Weights of a small transformer language model.
Size: 11 layers, width 448, 7 heads of 64, vocabulary 8192.
Architecture: LayerNorm before each block, tied embeddings, capped logits.
Training: a variant of Adam for these matrices, 419M tokens.
Each number is 128 + 32 x the weight over its row's rms, rounded and kept within 0 to 255. Layers, rows and columns count from 0. Numbers have three digits each. The size before them is the row's rms in percent of the matrix's.

# v: layer 4 attention value, 448x448, rms 0.0225, rows 412-447, columns 336-447
# o: layer 4 attention output (transposed), 448x448, rms 0.034, rows 412-447, columns 336-447
# up: layer 4 MLP up, 1792x448, rms 0.0397, rows 0-23, columns 336-447
# down: layer 4 MLP down (transposed), 1792x448, rms 0.0319, rows 0-23, columns 336-447
v412 098:109082090122162176105093142065140135106122125125097147190087115071192119113089125131139180121112074170140164167119140122117110126178175132099040120029083092150131114135101198137114134113107092133134141131079118137167125115119157117101089162135120095174137084059135130164128184156111105139074120164140120134110134117112118143133106103134
o412 102:093175141158105174080185163098145123177150137128099105096155157153130101129135122115177070078171102130123077120137126164155073135164089130093217106188159112157112146203120105092136086178189122151131130107143138155121098120133111145136178065121109138129147146118124118128168124115101112172169101103118147108105141106163142091082173117103
v413 099:130116165108122156168155168101149197137127115147160075172155127136162106141130127125100146186154168061073131136100144091157153064066138140140114172184120042151182122160094143123082191122145126102082142103098118090158149152158180105129110114107073129139107111180119141120150131080162125152098127187158069120130161132085103086204114097109
o413 097:126123089138128056134096088121092059098152163106088169124129110167074144103098182159132076097123120145137137080113087122176153189143085153115135148192148136129137098103053155120121143118131142188121102094141114178077128112123165107132117087129169130078152136108079129162155128152135210172206070119142064145132141118144118108121081142117
v414 097:153131067146163141151155109122141100111111075069154147198114128089170093093098080152107100126110136141142179132111107127113105208134130101150074128060132031127159179142164173156085102150129088123132156073146097143138136115098135185135103111142152135124138079131088111133140125214137168127144154105137099127073066128146094109108092134115
o414 090:068118192161114156087128160131114136158153118146091156087169136131106094133180138102162127110134116121093098148163145112170110131127131097126185154154116141144118164167104144069097133129175141075066114153172163119141151130138102117126147193111078146255171219088181139114135104053122111165133138148094150110112129184132149166064208157073
v415 104:172105089153180205134117062136134166132098102151091155116087121124187089175133112069113117164113130059026159125184106089132122075118138154112168112159096085145153136136104134138096075124151118093118103090142092130144163137157120121123031150121143122086126134166193126140177114101122171122111134137199031104125128133130096121111141085171
o415 104:150107131141099098119114081133091110155159080160131150173142112164185193101115142158091192100091146157159066132077074109126126108158149092125122103175119143165091143092148134122187147156132144206121159171129100150123110121089140141125123121123145097093145089153049102149099128163130153123183080148101150114165192060114148117111058089112
v416 107:139112088141113118099122136160156157184133132186169176139150157148090128098140163150152137164045085138165147084157179109121083120113114146136118119142159106099157102110156145105105161150113127116132105123094120131120096149087158154118170139151132136139141132136103146146134169154113086152052112159121118092103161112151118125070093151114
o416 109:131137144123167151100151103100110149054129142072112152157066099145163124137133084093083080116133128111103154089121081133137153119138128150097121180063180129145167117114101137146153132118169125133113113062104165104161182127119114139207093113133091139132106098079165134143133146102116152142146163111174191133125102154095166169181196138141
v417 099:133122113069130131110096160215124164109157078142132097186104159120122096130077184137110189120149185141149122145074178100142146167129147120064113156114065153094109110135116126174135162171098133127158144159190109110041104094103187157138178135139051088156130144084102050106157203095105074098147132101113252137167109121117167095154141107097
o417 099:124118101164084075187142124088147099109132159077117106126133116095119114148114133138152086206122114134144179094156149181165124117154201159223206151192154126147172083149133138132101102121085134064118138124108129175110171175131135083120115173115176128140115136139141176156108158155191117118133095140139000142145131089142101170161123119118
v418 119:146121150119144128059149113154138184168090134152163070201104148085177151148154172106131178130128130132148142066229158135143113107149132097148167190163117129097123157091144150114097111084160111102139165065137105138093127140143205130170175117120101134107130128112128077145138147183181162095135133158162156142094112147129066131134137083128
o418 121:149081077113163139163132140105134096049147161082087079099164108168113084090047124157161151119101074155154179144057126141120156143149133136108115105134146095163134126152084116100157176171124096132117122112121092135152122136103084114080107098136148183062125080165106142120092147093109121171134081166195020123104136080123113134151142200124
v419 095:131101157119117150112141186158140152118092078161133113196143158116099128138136122145135143142132094166142201083137125131086090102138116075104195195069097201109121120186174141145133122144176104129149146112139115170104167136107108161171205130149109153139157141160083088124150115155109142090080174122145171157134158155097057152112163134107
o419 088:091130152130188146157116154098180120085208103082116096056173173154151095144117134139189123090123069152112115157157176155163108135141152159118160097104126123180159144137105121083078129112092120135067097146109125093098124131121097160090119163086128130231144111076159177131110156108165101124131088117167127123150097095168116139039103120095
v420 091:094112089113117168092145136075113108135147129120138116212071111089081130127119096161191166072131060173173119127111102114108150140073153121142138138112152182172159126096107120179117142143102140117158137170135097136141142158108169131083149111143081170160090141104142135177082028168096135138189172123119171132166122136122130110124100171103
o420 086:119139152141160161117130165124136173136088103121196126051136136090164127151157169070156091134149152113155113146171172094187092115114119102114157160159102106138151127137119124109083083103143120084141112108148155119168142118131054136125134153101085131140123142172148155068147177043123128123058149136152163116123092126134107164121191151082
v421 108:104090110183171099083102108103117133172127158136125117164143138115109151114118113135115119108173150097149110110103135096095162188118128112157094106055101142188122132132095133155152135141084147156112122143089092137144128154110117090161129131154078137127133142099137128122152064111178094120153120138077156129113120099155206130142095098158
o421 110:172156113125107165152174147173152104113107138148167108076161169158080155171175100082134113165122135166150154160153140134180078169109151133150177119158104111096164116103109127135112078103166123103106090133128205120094117086133148104135211144118107134163157155121157106096144181103099121144120150135120071157079134155156087133113171132093
v422 102:129138132151088139116216086133168085166157123170119154108150105128100108168166062194119195138134119149096121112156081107127116093120127139158255118074106153146128159091155135159138089123100109142136120136145144133136105134150091170181054121142108120126126119135150103123125079189104168140148180109104073168091159123136158185107136144083
o422 097:137123196084177136099062115108129167139107142104156134164097106116178124107106118167135132115108084113136085117146154159085108095107075126120052153094115129056138136137120160172125128152100162159126147172125051107120078116074197110081189181111090160116102135145096142103157084090160106111127147148111217129138109139110145135125102123138
v423 112:114066126123141086153078108136091160146137159169164125186185157088093137100129106173101134156155146147192096154164124172140115177118099119084122097098087116085074121167151134125151110117148172155116120150122121154170132148165114129126144131120116143128115137108107086102126117111033188147138109125039095161144128126146066152152113149112
o423 111:182156177124093135068110128102174087115096180105110085048135112106186132125079080124165103130065115081142214083152151121079111136126084128183146143174089163109171107149068132110164192140156079095153166177145059112105138138113130136094177076176134171038131108131112108069082076095161109097180167134142109117092124119083178126160145131176
v424 100:128105113144179176102085091167119091129145106169112046152109133079165148159122147099164149072132122142059116190158152127149086149120139150111157144081083095174163114104087155147124113127133165081120086140143135166114138113133138143125109135138105156120139133073095156183105105162073139105112111133012128138115108158135066165171081150117
o424 098:162169226112107125142077128139162123147117128063165136141146081148156122135063136139099106147131063138160088087103085109134124125159152126154083104181176150155143120126130149121092169125155164194071171197127065179126123205138088124093162154124127137153116142176118136130168124173159122108166118085098102097171131141158135103095065141142
v425 098:124088138125135089101157121133133144122153112075108158091113131164144132138124123079127067139095157121049138084146152150135191076103098130056103126194134137183079148181068167175115111085139121146148106079096153099141101098105076132075044115115080123126115130085156148111166123148135160152173109099160159121119125134142164142105127145160
o425 096:183102145127099146155111101158106152146061130123150112209169111077117151133123097144072203161101113136158121131069117086146117111092132093141157106113112120073123116080170149128098125154180119067196146115176156188098156125102143052165141123143128132088123090192079129106087152152122116101137153145122091132092142134057103100169167080122
v426 105:116106115140110090114151126139163108139131131114140177054101134125098181082162127074122147158073108144206100134115148139151141151044114113163139074157184159151137145106092147099131125132157118178126161150124159158069101129096103093131181146111145164094155124132100144140105189139112120123134115115204138124142102163143153144123115162188
o426 104:104134126130105130096150144128075163127076143157133117158123142095159135170159059100145080191141146154110201171113134147073109072098131147139129136078110104089093110128155147105136126110112130107164102156140205100183215124142178158147116155133101147141119098083141083115153097088072129131076174156130146132113087149189137136097144145106
v427 104:145171153137116187143185103173131093094145143127130126158100120094165139095119164077124116130160133121104126082157155163129162162090113108129149160191123132091126139135133130122100073110168081113113153023132175099176148158143081145172179110107168103161136147167093077121128157149152181106106174160116105126134167111091112147101187070177
o427 097:039101153139114127171106122138111125105157132120078112123112144162096094089174176115161172116146103138074115203107120120146116098200150122089088113090148149173137133151091151128087136125125168115052121127147067101119123152154106111098118206169148124173133190093186147143152103104105162137114105083119110126130165161148122160069094134098
v428 087:144090094148098138138087086117135065134172092092125100195203113146153179131091112131178114103135077122157182136128080127088113111092121118133143124058129139107122166062106111147103147106158166166133164086149123144151115160130198166139156141132059150110121127136081198190097080162159110108167075161058190175128138138120132098107065122131
o428 081:066097144136127157105125173154132151125115115157136149079124118128109089143195162102131087145158155143130116126165181127159113181119142116149112162163123148124134136167114135116082131072152150062121086120145129118150100105187063138087132163088105134226147226146176138130128142052101097174079140100133130125102104191175130178072207187077
v429 113:109127135172110124167078115127129070176144144214107063197154122106127148144118176151148166081167145212153062154147136134113161150123098121092165149078120148133122090109081125147154093172178139147109082136141155094131187087116174118218126091138108151124132114055070172119157066129134117116118109093109126141157101134129048134135125122128
o429 110:187159091112072176167128153132185144059103167075139075052144090169135103140107097072118109117095114091198170057117102141123117128133166107142103084171162146134154099146064155118107206118126141120114173110136113127128105200125098170045136123163138157135099151167166129102124134135138068107159108104115057134112128124158154131160106144201
v430 109:144084063078148143144143113132118095150167087153124150139107095136161146147117100168133065113125090168138111120077074164105154110125126131153100144125116133095137125127130167138141156136152080158133133074168113130177120143098152162098129160114124127120137138160104124141124046101076126099066090059155046101133177149146120131125126168135
o430 114:155123203129149136096149149091130176127148138119143113091092123120130067144170145089036195071118143071161170108160115083095143129077136102135154142120083166140124114162087107112119122101134156111123122137119130132111140161134138102144153072120115151129118109104128121099108120144157119122139153137084213107118125134117163140135142075150
v431 096:092094099116070096106134077139109079134177106128088153200139138094103138057120097202114114075084145173149142129106089086114133202160122158130174167052082133141074083131151127157148140146162080121117124171151130157150092133136163137204102176122106129120130107120127143161121090184085212129165129048101159158128090147144159183126128130142
o431 093:161147205093165178102120169079192149161106137141168091038121115150143072174140082099156114188156100095117156124153184091079057150078107083145112113159098150111159118129105160091115121121157141096147099199139052113139139130142080138031189092135113146080132106126140159075136088094139067153110196132126150139133124156105159158092110172135
v432 109:109108097086075128144088087095124134140132119146129139171102131132055067116152145206116148114125161113179125150081170145125180107136130133128102158124153151118105104138131118129128106125175106097134092079113129094125130132129085128136142121110065078105125123143139125143134164222107146098147111054145126144124102133133115128113104134131
o432 111:108128120148079133170166144174147158101176125104095119156116128064169108129154110101187173153164150087143130106145133120111086079096130177105171136140147159081119118113114157117074109107121079161143206124148155135080156150123146118085146229141158137169114127065142145101148119085136134064128126147114172098168084108091103185109098126136
v433 100:090071156140082054090141106078128168136078127108112143172157118130107098115170158159116088187129066157089189147104108125141112117126134100120099175105079100119101140157146138168125126105169142105133115114105118148119108127122139169211144145107105132120114108157142107117118106176132134072117040109111048080148149163128159107169134124118
o433 098:147134133112136148131134086112141095102171138118077101094142122047144101165081125134153142096143166063203138122158133122081141165096140139127161143203095184031137145142075150061125120155171068123092133169131158126110151128139137135049170079080122148091137122103124117130113096114135169113131132177130157129071069152053123139112154124180
v434 095:177133071100142091070170136150115106147077135111105159104117110126135173121122072104090030144081141113145096120116151162113217102113149142208044090129160170054135094130108126093123146171101163166133115128137105165116155137085099089075139107101142135134138133131125167090163121089110120111081097059189061134121145146162149093101093177156
o434 092:196117165180131092100140083088134148086090098153151150129121127052171130123204114141078175088097159107121210153161111114104108154072131100111197147124071141121105115143144118133157102115104132112121130106158180080121129106138185115182131096123148145118134154102134074098072094156143124149119180187112179099050077122098124103164192090146
v435 102:092119154083163156077146157074137079139131089087124145109201167073144138118126038157123113182081110171132138106101105044096136113101099118106116192076126174084125150121148107118131161108081156094095118134161130165080168168121131116203192107115082157110181115108127121153136083158183142161120157089090179102122088118141182150117147158151
o435 099:103138152119159153148152145100126132181176131126203135124167138098161117115118142131126108165181139139174124121107204126149135138085127122171192087156102120160129107102122146129157069152119052133114108153083085104128154108102083172128154071055119129145159101147120143125173161074115099118097148148117130195144114133169110111101125116134
v436 106:137105062148145108115109141157163100057162136102174133073078129152180136117152099065079039183131139102133133116127147175116172145138145154143085107153121146169091182099099131080129177091113089163120160122092101131177110149088138124176086109122100108159107145163119134163154095115152090143038135080098087141091124090149186080125106110142
o436 106:121088127141116122090177096108078139143084164114096119191132069125073069112165118150054173129141144091164131128111062096117164156113132141115173147148111118080152141112107115139135078112187156105120117098104171173160148117153169106120180091093118197109127109128082094127091140101130166136099136164127108148126133166143117153140213121105
v437 116:145142123173127142172062151126104095137169134151120120127125138103104184115110093114111146113138129151153111139134073099108092123134162154112138108148161062138118110085060100152104120104108127069108119166174154117176112131124093113144179114148147161127134099107077170084085114115128159137111118117114130156140114114142050062125144164134
o437 121:121169147114100173118051140153142135143160114130123089088142079112149094143129167109146092120160136113169147121122147098149154140077132136154077092177130172093186094115088162121102183077189131185142155174136077159124111183146127192097107092072130166130126147143132097175214057117080122117157125101088116099123100190153141173099098137112
v438 105:102136132120146077161144147131077131084137114071128160138137101100145115129152126135131193156092134053127150095169130120087128104138160136158171201135129131144132135158108102187093125104125099068133119129147129107095130112110154141097053138151158122141117137162118100159137142199173147157181137153183084168148102144115174110167119181158
o438 107:099085113144114127095114128120106183232135108174129134146165142069102137105136142075166128126167118172114119178102171124144082139125105139099169142118088128091086146143167161085122138147126125148095132159146086157129161093092108111114153153149056119096141118103110138128134132099107147148068104189152159122089111090129106187062156142080
v439 101:109134101132148099150159163180174195091086109118179155095152134133127141159119094168126144084118167089066060066169148089122071079107149120108117120212167117105109141168110122095112118124166113165123112082152185085108090067144106149051101123097158136107080130069150113137132148100103104119105169083154154141147089156102101108115153170134
o439 099:063070115136059081097128119127112161082130124158144159191074113125120192142129163109058174149130179142125138120157113167198131091178186175134116157094135104186120115159156113140093149144047176143126147095131156161130123160095155131140052221143117111255130201146146149136131106134095121139144108122141138122153085081169132166113154118130
v440 100:154122167173087176099113180121133162202116137144132192102156119159069149126139141165102147151146121169141150179095113133091118114106155127148136116163169089121127166134130149122121191152106142063139158089155118089162173140101051082103104122150136146126128133167126195089103199128130074136092096119159050139169160107126081103139137114080
o440 101:106136091115134168166108106162124116106169111096124110113117144144140092154155149129127110077164108085070070118105093118115171131092085135070048123087160126073124142117100157168188134087154084166114105079085138116134095106181201151184125094087178113144133099089150092154173116155126159116168112128099223108138102146096104091114130122099
v441 099:139169173132138166149098102138127146116092149174111119129141134153151174114099138091153211156130126136116114091137166108126109136143134148102125145164097082127153105201034149113108117100105173148123105130102131150132152109185063116134123114145094106110114131122146131077144215107162122121077157136103161141143102134073051166123148113116
o441 103:054093070152059123166096164199135105116154134079141143149142114117106109135143159132134121161138051144127124134091115126157119164175138157097060077138168122133138101097131156151093154137166125085127163114157129164079124135126119077145110102119210125138109156106161161176145122117117164125169104092131069143116179140152114089137158129095
v442 094:108138104114131117191118072147110126117110171168169163125197111161173125105086127145125131189114104182148125109067181138144143132127135232175102174177122094085097137133104169092138145129159109123105108203095189163198103132113104104154133098130102122115163128130154141115125189171176107153071179112092085106140086170080052121146181132138
o442 091:108151165133078135113108145157135087134147203107078150164107137109094094154120112145096106136135108124077171099091088128078138116165065122106095085118085155124091105143079173141121159127181125192143156124142084111098175134095147101144115107187163139123122134093097112152111062129098159105176109093121119117168194149141160102157154134125
v443 090:141132155087160081131091117088158120109077112087123121182106154085130115115158171101101161130151180123176172075125113119147141147139153128125138088088084111083083107136147113054139171090137101119106150138111084117118106085100075135106109128130143177091144142149122135145098135103046127115116110164153085112114195085102126154136105089102
o443 086:071099101163120142100158125134137111137142116161144136074183142105155151119142099138160115102119095120126135159164143142133073169137126133153151143167108119077130151131129143109094059160153121067082102131146191114134129092185157153146143143094107160220162238096176099147093092073182123184147131144119153172026103153144126081094213138118
v444 097:188091091132161183064172141072128112165088157138106091116144114160158160121124157117094133196089135137128131080095133151114110141107150119132124092090127099085172131130129117106122164152058148080113168129127156113188105151084178110132098149096173168174162149087112194170088143081187099141131085102160095177098156193131143150135086142137
o444 095:116147157077133089151104136153124101096159136160139166103202172164101119123124162174120139030153150155112087108109077098143085113128102149121116113127092090180095160147105118128177135132067082186087082142110163074146122092134135145135132108089124119151156173156136056086166129118094148114139105129116138129175096140166108033095076099122
v445 096:095099157161117098097117143092175089173125127135188106183116127115090133113166153113106086080174158110091108114117105149128111108114121112077138120096123247110091100101108119190161149154098107089115120156131110169078113113169137149184157152137085128114106129122109097170117069073121152117180085096073204110125233104160126088147130167091
o445 094:140111101129083117155135127147187111081142136152163107074176151137136115111115119168128140206105134173154187105189160131158116181089185120167139135138113112119158114124158115124059112126141151125128169141131108142115099127141060143104129165113121138192162209149125141127078147127161087104133132110128060120146048142155116155088103127107
v446 096:111111120105163105116044123119131089142123144142109162130216118090117154127136163156177184093114163214201120188116134115163175096102101130085097145061159170153094125135128116115131114173105169129133117093116131144126159101083176069146174123121115106147079144087126128147102122123102115113163125146097114156139133181095145150116113126121
o446 095:163187052148142155132177129119137173093073118058148081115121136155106123124103088108159065098084131095127101075146111164127052140134113155106166141114171102095098115142105139160190118110119093052158143082107167087160123107134160129136143165135125136070113098130203117082073135117118084146090100130128151094087129126095129076200153136180
v447 097:121135101054095147118130101112151110125137100139137097152162140148144144127122086206109150154171133136120112102150116155084172115122107093149188113122140146085138100144159119079115111152116106159130073195182162149089109104098113096149159114079132160183100148064123163189117079103099129166151163083093147128075159127170124121096026157125
o447 091:184152113135142127119109162092159175101080130131196132145127102105163127112123106149088135170094170093182128094120160134114105151067158132123097127141079158160121109097111131142138163123098155082150182150132080137167149145118079160087113056144124117073122156180109131084131115108111081096139124136110112131119103163098164122160206138171
up0 101:146076121200127141128108147120094095087137131091109182104076103175074129092121149081113125182088174114106176124153131172113141144151091134174134157124057092130126114149045115168143173165106120121137136174155105094133114124146162083079081112141173109127149104100088144147134066181139075143121208120139049121104112136152177138133111136123
down0 097:157132133088205090144141137149141040131214129099100142120117117192145131128159131142127097090152184110096117132146135125097172122130156090129169134160105152138111085089085155106114107113132123096073118144091138121169174109079091048167077115173156112146151155124143136124136084106163198160139145151045083160105128140151130104109143138181
up1 108:158069135167124131107159126169095106144106156162109148101097122172182161129108118095132163110125159221114107037114201121110108177107115139139126108143104126210146117096099125116172147136153103168162143117133107125118098169161161077119067122121114159122068112140126082154166087100126157162119132122161124140130136150090137198130179177169
down1 105:098081168127132149186161145116151164128175150115136154157121103162070142100121182180110126128133133119124095191094085139154080117104140101127131129144153135077104156142128079136068094113104131098126159111175170124111061098063184134140184131133062151136153143119113217131105157077158142138141182138097179109150127110134147074121118143192
up2 088:152155115078096171115122129098141173167110149165137148151134103160127145119144158145081141121147158107153209038151103142116096129081143155169178101128102136112136081113139122140142158153050163122187140140105152132114134165126146119139138099184090162076048134119127155147064109157154156158118143170114173122102158114154119105175092141085
down2 089:136060075135169119106111136096125097151197140100175086130161141138139122088093093137097132053138176131161145094128121137120132138163129109102112100163084139184146145142129146169159092132163123159178141120071108093139141081128142183217122144139138125129161110199120131120110125095147144110092122120199072076129117077131172089109146135129
up3 116:152149107132098134140101108167082127156119145108137079137165117135107191123115142093145118154175128073091087098138109121157020155123126066091160143128075132111198103121115074167151155183168118112144142153112131125077111159128180136141186074143093128118120095177155102155105053105126116104177162108115133200072159110132155077182113134105
down3 117:131138121146126127152047126178161112154105149087195147147079137166125154109139151082043163136166119096100143131100115146139139095124078120103096102162159108228095134168075192119100069169187132112137144088092172151058150144077081152099133110158111086170166103132160113105165133172056106111161130168171153096116115157155100155137158135054
up4 095:110118154195105100097146063137133158116132146116147110147182156137080102137100122143129061098139109083118085151113080078155130145130128137164070180122104117067131095165108108148091152143079128150128159195119118102087139200089153112133137081172099133139136090128171162153089113093180154183133163073110183138125126171138179122157097160144
down4 088:119108111088142121137138154166122124121135121099123117164099143139101131110125092203150111122133106084075102141110119113105132156122224160071101083082122115114118142119176171079093111141134121076098119078092098142145154138115115082155158141114128169160156108113133134141101170117171132123100155153122106195112145122158127140046185107135
up5 113:141151164164079115132078167154149092148139134135113175149146138156164164121084093121093102189148174130160148123133185122151124128135115155153054089116161067122131088133115130113128195146131155158172138196107093114117105144150081123100168114182130127101111126142151162156142110156071120131103043134162107143134166145128104188171167185112
down5 109:119120129178151190100129107161165196120109104073135130100119097142171105127124114118163085165103097076120107143111063102113090216134158126146128102086103120184085164103122092178163162131123150135149103122134121137152130145109175105196093194138150159156186110148142128094128151077127136086195155138120085148131136117105102123129131125025
up6 098:195113064095139118078104076118183095168151098156149132173111150100163119097106124083083110131104229110189122184108117146123073135110116143181070075140110172171138132129117100100128192142078071134115144121094117167150149107148103138136145109134121115143116104173105099128136129099127126155149125134147040164126230135109123148139146143085
down6 096:145197192085124114124083114133152119131131165079127137110074117171099117140116051140128128096140147109090175123149172172176118163144127130087092151185180126143091194108162181122097117114126228133136138064114137123140096101093161140150186161101124159115136138088125155127077160088082140130091108137119182134088045104092164125110099133145
up7 101:143161081156081166101151151120056158135096158153162163129101143110145100113067115111144129112115170177123113129163112109138082171091122083135152198136145112176154118080153047103087097194182113138134199142144079113087152145112113154251120129141073109119133125140125065108095144153139102142174138167096135177075108179092111128158147177139
down7 100:100135118101158119136100149060194115112169160125091091119116114133145137149117114138098175114144124078142125141122174109192156094141112156117110031189109133045070122209068157151133171096083147153109133108148165107159121182159149126042140093142160079097154153132127159109117098108077132152104119129141131075130162089133118160060142067083
up8 094:161114178115140194098112085133049114117133129165111180138112122115198129134161168075084146123175160149099147081164127159145148183100092136204187116147118134131111147174156124157120146120180149111147181095139159081081141174124078141125063150180175068120086131151147141073135163143143181146071084139197080118102099118125125168138132141130
down8 092:139144122114144101158109170135095220104173123147197134140080144047127100109084132109107080213145136124180161155128148164129150077159096102103131163116048155124107141150137110149155176114100143139144115187136102113136067136131114146136142159135163120118146158138136182150070167113107097187152146080109177159125129116126135166154200177131
up9 121:174179128094097110125065159161114152158155073144166120085145129130107112106088188079098122164095142123175113177105092094119151105140127110182105115175155069116108088121100094144075146125114132117144113148105088132162131155153142102159130116125112121113106123170147099115092118117107123134130065163103085125117129110110139071167135094082
down9 131:100129110135163165152133162134075177103160115077126143164104124144103114125125166160074098090125141159117100082153126083082106116178171168102094157137082081123093175137164116134094149127101088116152085066146138105127120106116134120078073177120168139143114117160120142115141186079172117131147095149153144105137129099119141066128142177120
up10 115:122123134140046133098120076073076113126117135130145149139169101088083162154093122110110170110114126139140096133095091158176138150120087170165154136179165119137114121192144076074133139124120121151149210192096156141173110149134152078128154134138094134103115133185184088110150081160124112131127140149065157121115167153094128082164114150107
down10 116:100101113099136095137109162086090118163105122164123122123169147156128127163122110163104113157096197115096105148142133155140164139072160134123068060098120189118167123115136154113137108151092125118121054128154100133146096081136158121163214131106115075119163151094133072110069128122085138142115123121077153120176134168153162132133161126167
up11 107:138120082152097122088172164191109108129150109171112081179172169084144131062143157160074103180122135143153141094154098090142071144053120107093118173149128083164105088170148101166131176189157134106156198115091128149154081148143142121122149125135137145102105087134118153161079167100138140129085060072149141171083147138142133099158092128131
down11 105:140071142145173127087170205113141118151139184133096167174128096109108123198122139072103174166060143152114118087170114131141107179160166140088103134105089126145141118193115147120138149156109165150106124120067126099066151154183172133101149107162146107116149124113098139122082085171107130153128075044154120150139167136137176048109108119120
up12 100:130120166183099080112065151120080134137076114224181138144169201118193103110113144078114086182101162155156118153170104113143189121071118105184114122079122143163089099060091077125107172185080179124160158171127082123117161087140105122176204118140128099132130145098108162110144193093155057138181125154116147205109184124142141116137107114078
down12 100:118150155097142105160093142117189109150066149147135183070113083087108124180124122151167119136091126105114124240070111134095154147123103087123110088171199166052131167103182169100143150137124106104131140098123160135102129149119155094103133139124068146099124162129124131114149136123131117178197121143141167121098122117187144142087137120133
up13 098:143108126147083132132172154149131135118102143153098111107091111071138165153122093141064119156114198187136131060127147112105053116074120123126103110190080148194187066116182109064091132154077086147138156184064162109126158138181141154152205100110146173135120137118110107150088111090132105162172143133138124179101182146101145151160124165139
down13 084:100108172119096136061132121161127120118055085117121090198067143158121044144104142148101139129130157120119176113148157114077119113119225114104166148113139072128100094170115078088108198121133078158084084121126127140150134136091153150161147090111138088157155142130131135144129109180141145120140133139112121132185122088142101134134169127120
up14 071:165090052161082107145184166129188107084107147132141080056063104125147115115115138157122114132154184104123157094143208185123119113148123099139166170193113139112132079112148067119147116122093095124135114132120165171098123171195142114186154091122121117142072121110146126123090148149165118173146152156149106120093153165129141157111174158096
down14 066:105113114112118118178134125227113147170145129137102151117109133091151129126121121185107170170109155173116133088091112146140064162125148158120162107149150150146119153079149140126074123105147166114077114161088106096116149153055110143154137180140167102255188162135159092141093117121127129087166132056117106140153108183201148142020123091107
up15 105:125132128158110168163092119151167061145112099134086152135121148104094186117157127132066121104089147085132154137093116121101106149115116132100082077149118165105096104180092111137130169140059134169130130159085162163145080155117154115115121100126135118135106136144134127194084114144114098119194131079111135141116160142132122129168150126084
down15 110:103085108106134126171150159184119083133102153068134089174156105137144136097097069161123131130103115068113140079117102134126116121110084146119187150141094075159183141159144116139125088172127085110143143185128131180161129144143150153133076105107146114113153123139163126111099143125134090077108110192055087156130097152140118132078136101152
up16 093:152118130169102169110158090139107117128162087144093116088177158148100119092100109185135144165096108113149184101116120155120100137086100146137121069163086065095115125085091096118109124179107062182122129164057179134160173131151134119169153118127095138115103090179199186150151084115112073169121087106139178164133163133112186094186135171115
down16 094:139118065109142103089164142141135159124056114139088067091182136139151155123111104099159147130126142143108172175171133116067108175117127150125045090141157113189131078114129159124123136091131140113178122149136107134142085094079097093156098075109152082170131092133150171120084187049209092093100139165163124086124118121116115113095194108125
up17 123:126160184078083113152081159147115138155087137143145132138155117170099089144129149108065168148098148119136112133151118112144129122111126111182143142119183153101115090112084063111117198101142114125159114216113145103171146131140122080075123118163082129114112122117147036130123130145083078125184178118070105153129128162113130132174121154139
down17 133:129193090184149164159141117163093063163153121169112141138149106134139123113133132097160072165122133098135103155146084156113058182127088146100190118111125095115143134165085075148178182167128162124193197073097146159153105131146119122140159103181074093151126144128139140112163023140109118149196077076101079086126170137155156107122084124085
up18 087:150118133167092135161133156135139165143094146135161083081156117107142148080132145154092156192130170170088102120110186084125115138103139061114127082143134087179131082170141127153141151181054116160144115152116150169098155212128070173099155104154099151115109119124147111134111142085125087147105218103125121176113082099137052113120122132099
down18 096:077137196130123144115074106189143135151096159131115177095126162147090188138145108120136111097130109118159212125130153129093125092172218123130057160079101129140112155139091101127159117136100135122086108162134134187099138110146115091144056123122162133124108141136083144115095124172129146100124130130096121059119130095146152083133149114117
up19 109:164127181132057107092154096144171169150130113174124071167123124084093213130085122110108075152104189075056136132192102090135046146123100146168123147159087188152148102152129150152086194111081131181145155127111129138125086125160153119136112114152100147123138090096126089140125064125093163147153110130100123134119153145153183083162139116092
down19 105:160118158150170105147132104128091167156119124115166141132084154207103104111138169101172113118115102191175169158122084115144109077134083153152083100142132141159158147152117142164124134095091150178161123110139161149100149166122103121115138113114146133148140162100135188128121148117108120165146173113085135118122060114153129090117122155151
up20 077:166109160136080120133124130125174043127134111066162140116085085143164115144078182126087142180162171112133142116107147191149164111151099110146118099188151138129130095139080100132102133148125171109128149127126118129118142164174119176095130123132131091100104093163163170143055186113150039138117150111130122139118121077139152123116110164083
down20 082:121189157115118163106101134103065124114190074143123169159121128150074128117126132131194159109117132156118150124089144065108164114126100124163179200115107116102127145121130122154191102107114127155201096065129122087098132110106146124157077194133182157094121098138102158079167127158092146172085190115146179115180101088145168135147097145204
up21 088:128151136110070109141119104107157155150127115148121106151139138097131146118092202156086119123104121107093155082127114103152133111115155128126146127101113144075139110101153082115109102103063158120154153112115184141108169156174163129139143097164118145121076118089127179158064134175130155155071117177137183130100166102152132108153068134100
down21 092:150100103102088143095087186135133146106132194140152116100137146101198188123104128112105162090121171129205144102117116180164122115172085141125153156183136141097177141142125122139113107145157128122217128086097077124129125090120090135183141157182122079121124093127152162109074196099171167086106130123164100125113109086135190096165155155146
up22 100:111076078166102092157094125154125144120140098135122153151089120165100147096119167183081136137200203177109089159164124098109152155096104142128105168100090128182112095137133144116178151095080105106148178134102093100152100154132134090099116137133118094138104124174134110140165098113057163124095072159133099085101090116094132134124164159212
down22 106:185129174102141184154151161078143132121134112147128124101071153083097129184157115152161076145126186090096143112086145126171068148120139126057136093159137113105114153137077078151100086144171130115106112081117160124133089092150120129139122099153172143132134126138108114143095139115161108180125127192117124148142108097094121122081155097122
up23 109:146131139156097183147116098133080124153088172161179155121104185150145119079130140107120141178121130199129110186128094162133088119081111085155052083144139095163153125096096046150128174204100097158107161145044114118136137140172118129128189097160098074095106123138144135092149123082137095155164130130152148183098157130136122158163136142114
down23 106:196148124220126150120139143171176064084129157109073141071143140115133102148106161121145148112155129157100150110167060115115128155158148111090139166165113122141045137152159126131091123114212114117126141068084108146145146161174102130120114124128123143147135110123092106138172088094123088095153140128089157161113148099151055083192134113109